Each number is 500 + 50 x the weight over the matrix's rms, rounded and kept within 0 to 999. Layers, rows and columns count from 0. Numbers have three digits each.

# gate: layer 3 MLP gate, 320x128, rms 0.169, rows 67-101, columns 0-127
# up: layer 3 MLP up, 320x128, rms 0.156, rows 67-101, columns 0-127
# down: layer 3 MLP down (transposed), 320x128, rms 0.156, rows 67-101, columns 0-127
gate67:487530556541464540501434506541484479501587574541562426497532538416461530470502423474480485454458547449453469513478443526525501512534501446531480454481516507511455439460462433489459474480502519440484519465496500404528524485531553490454631480542491375473533569551552527469513482475579549533481554439410481416567572553481427511472529502505473451458506584474482541454551530466462507481435
up67:508505494553449527545526443569493484575450505530580485550502523518494458448611583520412548525564417549498565470541501467569515442505483493492482547623532484552520584499512502455407566504525513566437482455589562506485516530470519504465489527501510530458504519658421482498531462472569490388452515400464459561504517478585473452464479482507522422533527511484570502472521488608525513439458
down67:459482476579438420459492538524536458480386485529497517491566548574454409507485493506453447508502471473508429469524505416463549526535543467511526550535540531521503477444465449493458542422459507572416485423527441439478548480460527508496473461528473550412460500545426536545499456440604487524583545449512568642512515507479544530461422472506572509493565443611493574456550517525506468437521
gate68:474442538578546486431459512603453435465518468533546593513511467394581524458534449517491470497510484427482421565527545566532495474419514481472478518592557547489539498487519600441514465528528452549529546499533543588617454471552579383503413450459512450444483470505473560455583556529484570467502491538485486451460576397479577499452526558528479515437598457560565526420442543459467552547381
up68:526433471545509516463489491563512528514529467608533580456521501502513486504503418512428484446519494419535472561403617476479524542496452448450580515400577487527426541541492470562482541575442391513672567474478500438488420502586454431399488450552491544513572508531509462561527537459470445516466529602490525405490549462454544447510454506505556481425524544543513532443416421521455568496547
down68:508416598563510511528501444492578582417479497529495419443501508526481426596438519448525482406492551490573464523510487519464547614551536513447530497458482493534444480600488462506491514484508497473541469528526467434417575488513501491534535470571434538544555508413686432530451466578545481441485564593494552468488537437611471517485555529544472512550438467462466401454463439543396484503567
gate69:492468552527575499444582574502535495484546474591492427530446498425437516539469455497473452509451458488518534486472457580472521498477556552610436578426497462591460503430481490506510435518512524457439535576556516545463471529507523506516490405412511515465488536563555464477580545539577473545483450485493468564533484523535440551555472544568521590517460500490512492495463509554477468619458
up69:532428521511530566457581483512516507460475526538454438556491507387455564532471469486492441476462500487560503494415425523492479460465569522584479545519482522531469414490468563499457448570506530467436554527542475522541456527543507509534582423434574482435433389492556439500530519535552460508442559501541489541484475519586426537560506511607545533525523478561484439486470523444442511579434
down69:537543488520491474472528510510547450464509521517448490559390476511413506427433526481406505489461519499499562502527460521494544437463488559532489485448511471560476539481523467519497438469526470520443540575497516551499548511483505492422474424420555555430469519489393274489506563520510504516442500476501524500522455511573514545556484565512506532562465450505492502442528485502552442483424
gate70:477514494520590498459527507470454553458470550448430533466587553413488481461501474483565494562492499529493562450457574666513444463458512444503488465512523480520455498475634530428504523518494516520520505577585439401543461496492512528486469478495488487424569511505560485520410547584526535505558526485453520477543552532460622503458535461528478406463456583479534513504535572477467524470517
up70:502499565509424474507441508546504497541458500504561488505577495487533498512509544508482505513588478444388470499568518389511548467503452437516529477464523571492533580480439519536520565504509492501470548405453505589476544479532465478465573471514520493525464447568452536422578458491547537546385486475552520435382497440477463575481499433522544470459426533422462568431474456559535492551493
down70:518524534502437487520441505570466495500487467490488501475519498542520513502478459486513476514584287474521482440537509448532571508490479504491461505463458539452495529483480511490422520476505557512457519441510501515431535463497461494513552511524520507495535488484509731407578484401538512487430555518519554449434521458454514556526597441470541497492494438510451494461506473521575504498407
gate71:430516490529510441539506511529529519523421545521504555505513527479476424502492461458518448449536507496525579467427453523563479477444625520462495491414483540512461381494486554492503484528495497479556550555459488540494508517554518414456543490539482461445576513460473572464488486565632442456447555580574438546440520540466571518489494457513449484540624515455603511465485481478391559499576
up71:458575533567493551498474477519417517474477449481516532467419461511459509449589575449484513484436491452404524557512487516473432473575606555588470424468419498444467476518527462439452423408479473565465540553466492463438547468487557503504496495549483567533540463524446484511537510528540464563432584522555475538531503569490371484593462535529489540480477387431476492470591514569514518609553
down71:497546581441548479506571519501467453489526519448583524479469468542482566468476506484426548477606551429457596522477399491477582497536554458522511473464563552400493521519436475536395452411558441423469534521544466485460496466552553445536503595490481496516531390503452450488506489487524549586474468423501522613600498563540410556459499542450530469597478462452493453534467556491495575567485
gate72:439460532571446562454441472573455450447465474475533543512548526466457502492543400559569568502625462467436474504491522483475510511524598425422552468484551626575555454482431584444493578530476497471505531512490508567511502506493352523490544537499510533466498410522503500500522551479618540444457452626443614489532540504515547609472615509591509563506495471479526493496551540540537461554515
up72:531537559518485461545542449518484490577478500525345557517421526613507513543552524431543466537485506550500585455511487536555563525498436482479520517424496453503443466438504497525528481386612495539484562524423488472508515484515520458394547590425528571508467571429526547422597495526539566468601446474497550496507426501484537509580498478368508422584405531480557585493508483513427573492551
down72:436517574457491496451612483475455511626542476554377436471425505490560504535456535487472491490486515517463587427487442523497435539496445493570478540398484454475465488475497477500510502542562468551489579592488450420557451502590520492443499584426500516501496528413508540414502584539452455522486494501434502494510470484490509502597494530410536399420560498535454496469477496513445527369425
gate73:532476417448449493535469545489458569575430527483489480443540587468545529528424496455512566489442444565516541403556474490437465508482498438573528558409501509490506530477438490603577503568506419338434551604552505537497451559467534495505492541461487460619495478446508595488465464517480507433474534427513543471582525375537481585568493541589441529489488549571436430588476453466524532475433
up73:432578537544595521514484588485575502471592439393447458372551456551490489465522477473512561419504492475506433551471418511596484499586450448407486537525443457459522531497497443550496515535552488467559540491509547553534558548445520407563462536480443517507418562505555486453512478417525458599414459437612435533478463563441455480403550455458581531529423555536527533492482473524542584524512
down73:503412455443523522554463482472450569452468550506505520477576566485579502478488533404437500414531385500487515566502465514414509530532458595479536503433438494561545536485579533460443487397481481531499575524503556440558427591447412564510565487430460500527450495451556687495481475425495535485523484558466464420519397436481566486455414585532495548475482494536501414499514515449452544450510
gate74:474510569462459415512492504359484479453506465539462560541549582405520433503499545417415536518585480387480573471500497558479548420552433451519460529555494543530508435447467466416563515480488547522572464514591489513577536462498451482461513562484514477414460437545462524509496472503496572474493455511401525424455471465509590435488508552523469525538521588509479580508480491517559459499587
up74:517563568513489545473528479513574585506508458495446421444514461506508486469498547622474442539478498435465441484518494456469584578461521461410354617492519503500518564560483480508437495481511469505546460454533436485431523466504416560452532522562481522541514557462445510489475418444536492462492517507527525516512563517438560450460441545507540444517477455374479466590453477408535469551479
down74:546508385431540414424518505562567524492473502450461392505508499515470461503584514572463410547451478398448406466395452443385541528531530487498441481430513452493508509527544441479474445493506522584495562563544517484475511464499446504522528437491593499551483489450477506466421477577457509520469480389469477559531550429465432537541565520508531500521539562486487506474534589498489524456457
gate75:470487519468498466495452485525603519472588525484490489493511419494615570490499382435580535496479442424385437457471559514526407546556454525510501592557556558462480429421569499567557454528518473470405508539474459512553532471537558487511477531526423443553460586495490565389610498517614508535503563502458474440533451471446468409486512476538574443384490487482624481464461477441489470421531
up75:421570481506536494395503439526520540495515504528527477421624467454467454453502557569459580427558507468486494474444527538476466482474510487499577500439474490526595420459591487543407382415511534517533498472495419486537504512482431533421567432434420473472572510398441493551475486438541511456480599463507471396497487488472398470518571500499466528585423500411505371500511472478551514452499
down75:467447543559456561522450490543409470468568503532512402518429416510517610421514346435464528482426397499477538469511469437418531592463486498504485497538522510435475517525448461411573451570464503541453532490564481577503373470528528526543470613483506541440479560489458523478583472610474446483502498590562515498518436465553473405458433513470577459389467580565425498509567524482508498481523
gate76:543476560554552549513557435441461499421500433476533506497526500551406390426605580511516449510499371399567536593558508525544530511534451498450337442503429537534532497512400555531502518492504531489526584484538506588443548570434422553573396491549558527511452465489539514544489567561564483492445489493509547407452518576421522446586494601535473537562551536485544601482519519517497497434487
up76:538479638543517568549455432517501548449486408466494452477453591508472371414549553464425512456460480528522578465521551468509651483486452479489510565518603489574480446483523438502525540449467619457561601484547545523440481596536568498513513523487579491429476423506421557458497597383450535411484538474518493571579538481526393534502451481485464460548468448515507486465587333452491528425430
down76:574461589529490535405543451507483512450488544432526464424498645533401421415563644548498511557454296539577555461428527495521494482501560560489458511497405515665499556461454491477492593426553521490490638524534523503553486541524535469557508464499573448531510497521607420521405552461505559481428489410534524504462439494467443466493469472549558557536515523535497519406472473493484552533435
gate77:592496482570486445493519500520495544462455494453552476403448567506462516399431513553480514462531474449552437427588463588472396556493499541515419500582509501536512540505540428476527542470544517469410533477382524423501522474514470400523496588494504495485458425525475520481446504520526511540537525480572520454449484501498564560443562475500527405520420466499551463516473534628482453513633
up77:548495571461512415560454512580311557498442513461600565569583566529544574528428554512459480536455527555489490451586550582468507544552476522453495515497526480446534527478476552411431509424472486424602527523489502587489513441512484555470447477482534475477553481504419452500534482618453538537538500540495564529467554472434437473506466512447421466533525488472435475519497552457589538544460
down77:550407582448498418399492498494488541510485548501456561513490486526570524550439470468513504529536501477563523594538426422482415457478528487437504526522563506576504500570482440494485578458453518479550501648526462596455542475458581477429488603479486462473508576453419512539518483484453590494425453515431589461515513520512532521465591454529485541587505580537504477544545472502473586576547
gate78:500501550534480476443471530525499477456439480432491468502561542471464496551609559558482485405540458575383486483437515476413449472498532513477547434504436519570457422507558521606411465574570521537543545547555494466520618493552461484459421453477510513448479480513475501472590482561569482481447513433509420446554482485616611511513557436558496517513466484488454522464524443621580518427482
up78:418572444550438545456519525548454416484530507582482490435474565490513492470504507531539540455593495602564565394525518484472480475505509590478589483534555500477417533486538452534522464541623497535493612498363617562531503548505529412415473439493463454531537455444452527513486513558453496491487529497482438510440482507480577452528477534561477482492448555410514442417498465592447597436525
down78:489541423576469542532600543446425540539443477446566532496380491505508513538418444549564480438497608489569485498521530474445531474443543527562464572507468472405494464505504454408563526431509456565547478513469586472460421470509507512486541536539477504478436484509527554578497516582488461510544508681522559457419477522473451559531560576520472372541456466504571488520510573514481442466445
gate79:447580546534554537527474436451529486471550440522513437401544509471422530470462559539561558495527440460450580425492566578484446446504579433494472433420499448448545473454512543467438455463540511589665519566590447455432509540507494424491437421524484465490536437490406488424462500504543511506496563514489480462456446606503424542534567491435549555496391541498592564515495528601513491450517
up79:521552481474492518506570536567491536478443479438487564536484476519572486450615486540500462496511571556521446530510562429556514475583510630524531534568528549504510592421398531516493410520558502495438499534481536504532524505403522533461531536407495520459416501462467459504580589603478412557553439578480476609480463534603592444515411434461501556558513540505443524505464495528510447400505
down79:516541498471487468551513537536485511533559446483505483549517461462546522562630465473492402436541523478529437543515472513483582467540444523499548608616537468440517483491451512521509434467493457570425472478471478426510545470447433492357566562445497515461418526496537576487554546515429469515502447551554447577540508448530599464440457581516436483394516588557436459477475399492468406464471
gate80:554474503430474479450577419422524567474529373502487507464533445500482500466587542581461532452475461436546538561431566504470544488380505438474502490541494570502509487435441464452536482519495451528638508497486503481410450454507488525423535516540493486373464522493545570447532569440487525458497552488527513491480507522446383570430557518405421495512483507466527499557425505510555484510508
up80:525512519455596496493553525492527394426510451526516568511517629540503522616550535424486438525587451477505472514513421491401538513544531516524493516501489450532500521564585467478532524546530564607485512431497629456496565460491548519583538567485575552509481488542529582392493431520487487552435516482478512601548545498508509427524518440540443491440612441555541480491583482547513473494483
down80:485502518409468434499526535554471490440494459494485504512521450490495427405567500529507488573444457546377522573434457444509533526393486421496513444545518434639599532537435572480477499518391565479513539394479454467464427551538490488459499414533498481517452528519583450511526471477603491443522521458450489488407493466522543479530583552518454562423451448628457469547437465493475526532514
gate81:509456370484475519451409482547529525576472563522562482516440456450603452482499488504547522433419511482407489416519601444464465460476547472581525506494529459463566429471459496552491552518483429546537501480421467460454498488523500464471505420404493502468460543525455591487589549443510481528555457566436548524600488510488448529475512499490430464510503547497551449532499454515429591467446
up81:537431443528488457524543449552373396443462523514502499514552538518484510543590450521479487565504448447440509514548540556483552551520522512505499485510558480477513557537507479540482494540446551474523485493482581581583497479494476458354519455551536552497543572539582494538484474432466540611531506586506601521434494440520462517525557469555431591528543528474389576445471478541495497517504
down81:524500457448577531499556526481507476516502524471415545480608615479481475513533498534545493546503527624574504565477493454548437447467492568567552541464471461598491529461513610515462427506536628428444524475521455490529655563512484441539436580506440508482515465469596478484474450542503458442483572474427473486488554529522499487544629494483473457496488486559464461502423512429575502456553
gate82:451583501473601577473515471527456526554504525487596558495459496391559540496530480448456470495562510530522435541436548510432471487440422555492584443426618547502513423547516511564540587475388497363608557532511491478513501561486490536469439492412580491443437553456450456481525543450560497509465520429588571435563449460502579497438561454501496527446529506443474478524486495457551568517518
up82:575499462496529552544524482541547514430524405505438522519476466469463510469623492433564505445462497569513551544549469465592575580483405586467527541498444499416467465524526474488497416449452456497535455446504553541453594612560517419470474474542428493520484534433508539475537519416450531556520541435549454523467500375488545446464394468445475478611491560451511505449583457553458483484597
down82:538470529435435456489517529398446475512488477450483497534512569486473524536493366609554456517438526438476466577470524480505468480536502507539451539554451500277468467505513509480420530496549522669491468573515464493535409499560547462515460530523477457520489426531549500517524475556491475508444520455407438592487558544451516527593540590524447442501564471624435549543499545494464476549466
gate83:631503469397621493446502529597524504592505560504436561483605416515556492487470531529509501501554396478589605499503554539493529447449579514387432544462501421489597518528446532389566491576501493517422526506498482516508453540497468462512485423428456469445529395591436503457418518527502501511518462496500498462455446582602465546448535477607482566529452624513458551444572531568512471548459
up83:513394598475410430480532565557517470487464535509501513537453459471411535525478442449514482429554489484470536478523544470483452531473517489462530428566435551533480449570437547446597478530488494448532491502514512509465549581549484454454622508460570393480473535585506445517472438580548543570518460495563472494545516544499514545597476528555563459504448473321455520428492531518579465501533
down83:491508466629406528472537529488449526512474499523443504487443528525471421414424382474525495490477561558491462443483477536413446468523523550542616464512461488728500532546560518518427497478492628493518446449531487512461614575491521570491552549558478496481468594488598471545630496467529583521429522460579436468501459504471525428503628525452540492515481443468459510527501519469553497526516
gate84:385547547418432481565511581495495507467528540530544492517493464541452595542446529401574470423452486480509470450584426473521553512461516536477606571535421502453529617503575526552464535538483520476482384491462544502480547562426556553440567525536476497419522499526468549474542484491478447577501547472482486593523553476597443532573455482560611528446468405436406503513503463523489474533521
up84:449407463508450465498461522479474397520522530462576487489537468563584535437542485516529459442577521444494521542456607455453469467546566502512621463544599525449525472500459550490484492496484436469445522431467557471574514458517579533507496467498444557540517562534512504482556445391399517534520512519553472560473454452541467540544554620376593433450627516514515528519399497560591499404568
down84:498522546441512535515456540541449536537508500482452471511509502427451468473510459592482498516487489439506490478490460496401533584548367446432428505424438514515534479480492428448632519519504520565484629545587437580415411473582461505555427502515577461538443422485453394461441583559536549467480427464478544456483482589423493461480484443548448509531546562499540508454492472488459547436492
gate85:454486482480498508576541530427542490550549552481541534502492438609529522591448440495487459394549485431537575483404477516452466539436439491477555542584557485493476605506511470468540466540512551431451575525553537456511519537506456515558563521488515526581532570487527508394526489448448480508540548493454472593415492447440504573513576480547566441421445509452453475532576461490603477590474
up85:519465473549529450568487485569501557577594501450472532492511524496433511480530488450400517561474486508506517507555549436485501502567379468485446506555394487478463471516491427519485572484503614422564542472468552506454514535504463512459474551591509465439550455581471484502437555581532547622569480461529472500549512532426382499552550500479505502533415527426533549465602599554528573465461
down85:527514500484523527456416474507505519497436486485498450604496449457485567480513497483557490570465586480373441461440501489486518554385541437514516581510543448495538566536542547461378402479455574558541461448436515464500596492404432511508557501497417450495578450544537591491529588426474508429584544526542559453523454449499536517526452491449474529519636517504482504461439482479538447482532
gate86:532505461453530558438537452417377448496423526455525494408432549572427394420448518580485434537434589501535488404581497532555491513492479450502587462519537499517482568591429455550451432587538488553467500460456466494533420598618498553429435482545564495440494476517516480562508530604419460553517476422380513425517520397477479449481492462482552446587479499472467497493400455592536498509511
up86:480522536526494594512452464508488569386574481564509531461485588424524503406544498513479434492515558501615437631511589466538532468573498538469557470472424475509552462536589511502429537514480473527525538488369514479517497446604479494513538437547525443569582483489499535590455476599535438477476465503441454389539658424460557485479441442534575494419553472521573409519438486532426564480550
down86:489454503516575450425504405502504470544430564395494559541493454536513543544536447577479430517508444468555557489530433456480399490560565458420492418540490437481527488457523430548485427432564610488437368588477460424444470528504475481446536445524491477491399583453567490309512446567488461463577591472532556540503497559560485524481560435474511545476480485539445543454475554510404462507438
gate87:473536575511552537480510545633520484507535490465548447528505461441489457512496515505481475509555522509476585581484547451513546398517522452498556615465557479500449489418514508603444469494560442461521449513485498501487573521512448475476475379469477468421479571470437613483497560385478546545604471520424531491575565464531435477506532514568484451492530532472530458442535546450592533425472
up87:366426451572512491526629434495578493610542481450567499527502459524449485477496506493458603481452560455491439515484504595503526434480425485489425518540507377483456471554516480437555546537417450487503530515514504565553469578496485512484549504528482474439505505468523515488517514428541487470574429514491432487514486515455527355542548528442528485525472485549545580570538444570464481576532
down87:521486497476483487524388449507539432449575550510449474513589527499572467485556484499474491482431440510567444445589453517521460514578548520498500514480547508273512382487499469425497588564512469467558499536575538454423553569550449493461460538454530555481506501424405378492514526467494492495560544430554526555409476458508464516437465510562450526529526495498547495488501441463550455495468
gate88:498519524457468421435446512535606657460556530508517394498515563523460417530521398458557473448483501603499470466532525503497555553565499616473499521471464476534509553441487486512466474500511435379588522452462556428558570485602497439531459464492517491504430497511483491530554479430483573579488501555436527390547467532401514531482477497429493388549509485502453557395515432431598563462535
up88:492440425495525452544446511574507548556514545479511489466478562502521460477501405494519488589464475537510549521462482410600469374520604480442459522566555590462564531483507511474499542534444398408545539470478555486504505539491568353514465549543604448559538553387488487431601516492501456556457564495441455521498474553537599518522474510514556522529508482428516539528501450525596518405409
down88:466535585539555491449452409501474457487432499469450469544596460401483543442495525491578466520636542478518452483484516523520426503484438480570566470459533436573521505518507545380454468595489422606399501510467475514484464570597525602532494498474544441444526528465491437589432528495417533506491481584463469517547601500518477512549516544456536505537505554521535522418460504490498434404590
gate89:568424462529472440596557484479453489378495496544596544510452525485367554457509453492511463452482494443451570467531503570447496528521560539497460476512498421476444544436515458526571398461396492478562499515514415535576563477509543426518477464551520420461423435537525510545560528441460536441443422502522438506499558506561517526392487488512466483504436463479514544426466461510467593525440
up89:507601397500547568548554508530460510466513505565446512493412439495484516416434568515646523489520468470544562506480481540524511515558496582563462489388504531503514496537545473523473504496593533561476398515506410461477487549473604462484456369538479464507544532522454492478537487526549472527515509568490450465610450455499587508492511483447485470542472556521545509524510399522542531462522
down89:561504490518579512591428470462466448488467577595486536465433489527433482515540504541526440553471532502436501547525514525494581547573544512517495529453546499491455436478554498488557450480457611512445470459425499533448571542477545462485625557551508501464430536453615309502504499423579428505491503449457434482541471511505558477458573514532541545555487518541516515544465587601494463469440
gate90:495519582548562604550578548491459454429560508586562573511523477547460463409460602573441489419435527517473486561586461567401540466605406523452430530480561407481553504431462519421474488538492560495511517534526519555462475552549496515541524361455540529477499452571486511460488470585544491552508473479429527441552539567495511534454460455441430512502475478549432566496527594484435401484498
up90:491465467527434468406514537471508583563448569430511534437524418525439478510454499494504412600564479509516425447453517475449526565555521434464539481458512478456635462476520539403497481519499471562539448535451468556523472414457445496497465510525550526504543377567538428519456526498464518530466478545558566481399423456474552556446457532448514472540524442503491554578502560620561464562626
down90:474472539493547486500552427454486532441539459474454546469536495499588519527507440568463484508506544479482533449469467512418415481547545432527536426475485441539579551450620437423532464557363510480478379530449531483471540564481581486518583561583402538589456571543542438520529427508487586494504451411576496527489562569536487401558585505482472481473490511413475525519569517475539438493508
gate91:496462487482469437577422497528483494483487545484423478471539513550516517493510474654570445417470408534424475557477544462585432375527554446495560539469560421477590493499434516443517516505575500547530520483495609474580511383567407509532404519531507525488544501458458580564452456576474454467580499508509505533423520516540551530495407562577524516471569616517528513529464521523560571431452
up91:517531447451502530475461517487517550523518580463483573490525489500443430450508556449458525525546443457511536460562446576444498524532542490529553540551496509464481407495494486498420480493509571541544460514505544531476607538472442409485479460445417583587446565479574528584502438479509438527407386470400496444505439448488588410557479512578539530541437436503357477588442564484410489478487
down91:500473502561534530443443491477509506496494470565578542486520489552490512467517477499419507494509751486471557462411436451482511499567403544495440491494486545631407543498529594476587449535504432524529516533439503601562459483434538462463505483483463505440430443532573514384585630534485531496507445459470413578468509494460430489490588433468499557515562542489537447528456503475455444512517
gate92:427537622507572491386453562521449570429535477567424547512537581553457527456554502500544493522516476529494480481417519592490531451449545430434431495478600534538479470461436590463424442463437419455551528494505419383484456485533404555435483495503511508481540464418457476473499518504520518390567486511492554547437509507530438577564541482545486461465483486443472473519463533526540415508424
up92:497546515652523470548527544435475530526420487497494475458545511555535497522488494457522432572519484405457463559434480524538528425529522416395483547483444544477504545551553489520485536483398426576478564484634583518491480572560562553529472477452638522499531526450500564436549443420420538540449481485490472450502491511560472487474552451495530504484463467471457555573465560456433458524508
down92:483520551530572448480458537542548609499487435463479494464556469559480508509541529480527410566478385463414558476548587432523584565571536482433452523482513530468518528559513457571471498528603495508556502389497450438549446572453528503516473449523521564503543418559456581479486484489555477549536563476517612506443464543481528538552571443506441471454480471476427441480494466493516519426444
gate93:460520520486544524537592468496520560491593515577525564532452549458576521514517531460563465459441477469472559588478491494559426480482528580496490503525441527466424475453542420537435499524515490449503544470426516423479568528576546394517508527526491350537384486548474558435477430470586480485557500469383502480498468525470464499528595424523489499454401468469542492507505476445468536433521
up93:509545578499490594488511561524512494489460537543537584460573431492562485472549464453496502557422593508474298516473553447482530511539614486579520520547527547533473450511494480488514394469570529519529433592550504520504501485446514445527487458455527517504450541495562498498553578412429498560481512467485470469442514467444565497451463572522545506519524433424502485493542629456531483444513
down93:418504574475409553474494580507499487473523519485468496474444544441483429459430540517486516521521283497528438479477538505450448472412558483545582542503543477526467470460441602503415534567549375430513475501509491550528522454454516537485542507483592419532608449545455531462419478444505494533464420442491387510458538458417525481509516487432477495508574515518488445488498459546469531492480
gate94:476565531532495524485481469565499558410525525500542497461532470581515481408546415538473419592513447461549508520496451526535419515536536523462421586479509585540432578505536453511488523554423511477420547532520543522604497444446506559520494551515418528582443527545560525496479539511504500592494505425463424480466495429433497464486429452526509507520501548540449495553392580474489556540415
up94:530488458556591392554395528520520520586543499587500467444624533549532432527507596483415569529522519566521452504463459441514559486504470550550531412492508455476545482506513376439563457382584479476616536549444462486512562496476516520550457563409424503521488417498460563564514519474483547541499506461553490471487511451625571448497468484456468539633417520466459479513467478558496536516508
down94:486499441497548441528504455477483506506514487514524442517522458561456404547558569542430502522509398480572450489456446428447432604511466531402475496517544432608483506456486473420509514470457562482471588626441516481570282454539521409493520477526483460527539490497620546449450526510488504556566532556509567475556444472546437497482437439485467547536512569388465527506443498442488519462450
gate95:483487477498424464460574434458446436446508426545528503489490561506480513507434487527496533515606434475454468508439575486387437443512581475469616427560494493527514512535374563499467528575543463453483588504485525453565541559438450587560479552572459503482500582534533546499529516571493541461425441469454539490410498439531456497375540509548535447374472500510493602469505445488511454473527
up95:537513549472548464508447564441533551502603512527524455497511510490415503497497520493436536400570399530462401392515602486507408540505537446416448491618414436442438424448402556466483522554507477498515562539520463495602520506469585447480493444536494518537437458477477562486465496475483467487463510521535576506573591512459436454522497574528569529460483537530482472495566384451506441554552
down95:445487566461499596463618580499418581394474450492555556559563500537492417576454513541553475494461476490471498498519491472492521621513464469524536626583397507524486591503545442545515524537502519476508438532491533535537488483458499556515457501494644436518444457476471347509519540498482543510519537498487455399541567538453541509513548557441441369515481519561472549508444493556501477500481
gate96:466544480494556507546557439421429502534523497507544527510460478466443570400472470476481425522454440548481554448447542610540487425505474510488482489533516357524470579599452519486532609471520469434533552519442530469467465391506468451458485523448556594442546412489579498523564446522521475503458476545345565414534526529556537492459505475477475505522538520485397544447406530438594524550497
up96:457536418454440518546563410434481502514551437520502512557444480550468512485485495460508533542410485505500540493419521542499490502538497474516464410544526417521477452514463472510488515468543467478482450514480571475441403431457475531553496483481568582460525457482572463485566460545489477517465539507424606468578440514535484559547521474356400584492501532566365549507453447421465504526502
down96:535524523587506505566571474491553521530431496536467485551359485482472478433449501415528462578465560528527651548532525532458522541477519503486483550481471417435432523562498499419471553490546543412485502548439544496445470578461473489550496490423506471445456479547449352523512514557559500471495557522519605436529425506516562489512479470474534518517476491432476549423498496465480501502495
gate97:539359487511499510416539488546521504504555436449521477507461464562581461487568495440485443494424420523508512564434519438545442493479551416500401478499624445418420481477434457479490452579507522523507553439461426521363420444617571441452642497448474449465489483548444604412534565462472417564522498586512527496512495499514525517480498472458490438521551578467492545503447539504438551544484
up97:436421530496458467423467401476480500489479519563559518522397574486467564491571482527413440426546533556473509528498443488527509556488556436411482477544540534463509561522490476494481523584514502500630590390446489503490528483501431420423523462629490484599503506521540592442463493462436491485501438481548459468492482430411528558509516487543497400410557444456466538518504529512340535492491
down97:471431533542518531548387496575450457486501561423453572405611585456517417529501508520476447515466652482498499474538395467447511548481529564490508491450460551684541451537535561521555484476478517439496472425541459485503701492461469514526394452470475471510497528512528369572453525522515507389467545477432529492534479496491496535491488524492426450481473440552544485515486477540533556493506
gate98:485485422488491459526499489442504481530444537493406524528488492452504565500481457492532512499576532434426488457485556554442482456463615498496473505569407573531507495480525547513460494526459461511467565599506535494396507522527452477498487481424493525484435541460492502540463445513565503491508574493423641434562513469536559551511434457541484552551455521530509491406519401448548487486502
up98:452490484408498457531559515423431569379501485525470488469561553553489488504488486493479465586494553408437588487504561487482482486503537599535492534517463461527481537614447423539563548513424549466393506510505523540529485543542454408446451490496531522478547470504520493537458461443485549510468543493474445465510518526452408396492473547501408460481462481518506532462521387438539545493457
down98:523525530489475484460504589466500539422471436520405502547556532493509471376473600482443559548553614425527556516500552464504511541478507416526524487394517509634506473531491481487519437561472559507464509580596547503496514517534467450521463468475517530511482553528508368509474494474494568524608513500529499509497524626489519484542578510406471432487442452475463583475480433515505553541440
gate99:487548506492559453444578500489468490528495550556491550558561511414468374508407477640553446502577572459486487504521541504505483472467525463568484458548578516533511529485485533525586554520502484488472599503465500490409530450562442467538472526507483438588547452499473553498479425540527518488456517548446527491519452559439525519521458553481536529570465517454548456465524579556568566520451
up99:520517472467540563459647478503447602494506534525506569558485420491513499543481569577473568510534503527440476588474546551413496488529512470508467554371546469514513509540460512532593487498561445501519513556519467519476503419511408534585457588546504510520426498509529526419487535449505416511502479550548428575500522531442535540502449539464526579588545543462530449532575584580497555449491
down99:479472489467602524456556490551555538417465480487496598532509493482486495559482526568493494501519579501461536534470513483426452491439552514562543509479538486379460461443433579446581553486515352469473508573520486556451678427519440528569502479506531524511463472580499403458499512504471441549561493471496517523477430529486526444454390583436516508599440544517502480555577532566582517470501
gate100:500485431469596512471576435541509532542527494412558481488510527503496437513401512383566484460564456450543432486529457567553453516567555381435473515553590600473497501454470508526429508476492567442514544450473485416462383494505453558494621462505581576554476511514538525502465550479561500443464509461533548406514497530446513522487534547506449505499489506462500519475444471381461494436549
up100:502526541510574495516546544490517426464547530513495435451433503508599480507415573404461521525493500497600477489510519568541491501578470461534544466479457543503543481502488419462460443482513601412464481529498566417404494518473461581521498410421514548456610547509481525504357490512597483414469542567448437463450498540513456443445556508557450485487561511449437511479500447467434454425376
down100:522507496540542530570530575615464579531496509443459511494463496539565497458398484530496471470535547559571487510495436487467471516490592420509534473503459453416513465479549430468497411509544599422459442470446562564483412488414473567533579438521568573524444583568413394490446519569494397467526532465512511458584453489491518522453524493490537526469506489561487473413449491458449538423504
gate101:500540461481488471539598495514437538453489529518589518410488498493533521534507534557492514564491525447469440513431426537496536399567480514460431480518505517487476520499480469492455492468536464526481507476520469480558473474485405447500434564483579507433449578546551545465566558519511473557500478494459463393568493547459619525508526452458400544496463605488459563538477506409511526566538
up101:547548432488468487465545448390476594402477643529535470507530522592481438496423480518502482545515526496511481471483509462473545447540485513505537465556544456502492499439493550595520504493459464517546546494505440541518534516445460533566414544494472493570490483566571467564613480506463458531531479511408451487596491476492537452480531472492563435415427448494439543500469520458569535440505
down101:540519444567492543523474487533442536474444555450466499566568489484480448482508667501466451554535644422467545546540505521519557525470492524444583481532571415484471509483446581479517427460520477479522391438518527506468538516405452523488549461478434516544446548515529503465470416411510528501468563497459495505564461502454504493533546505552489505377510470460541493511501598527536510488553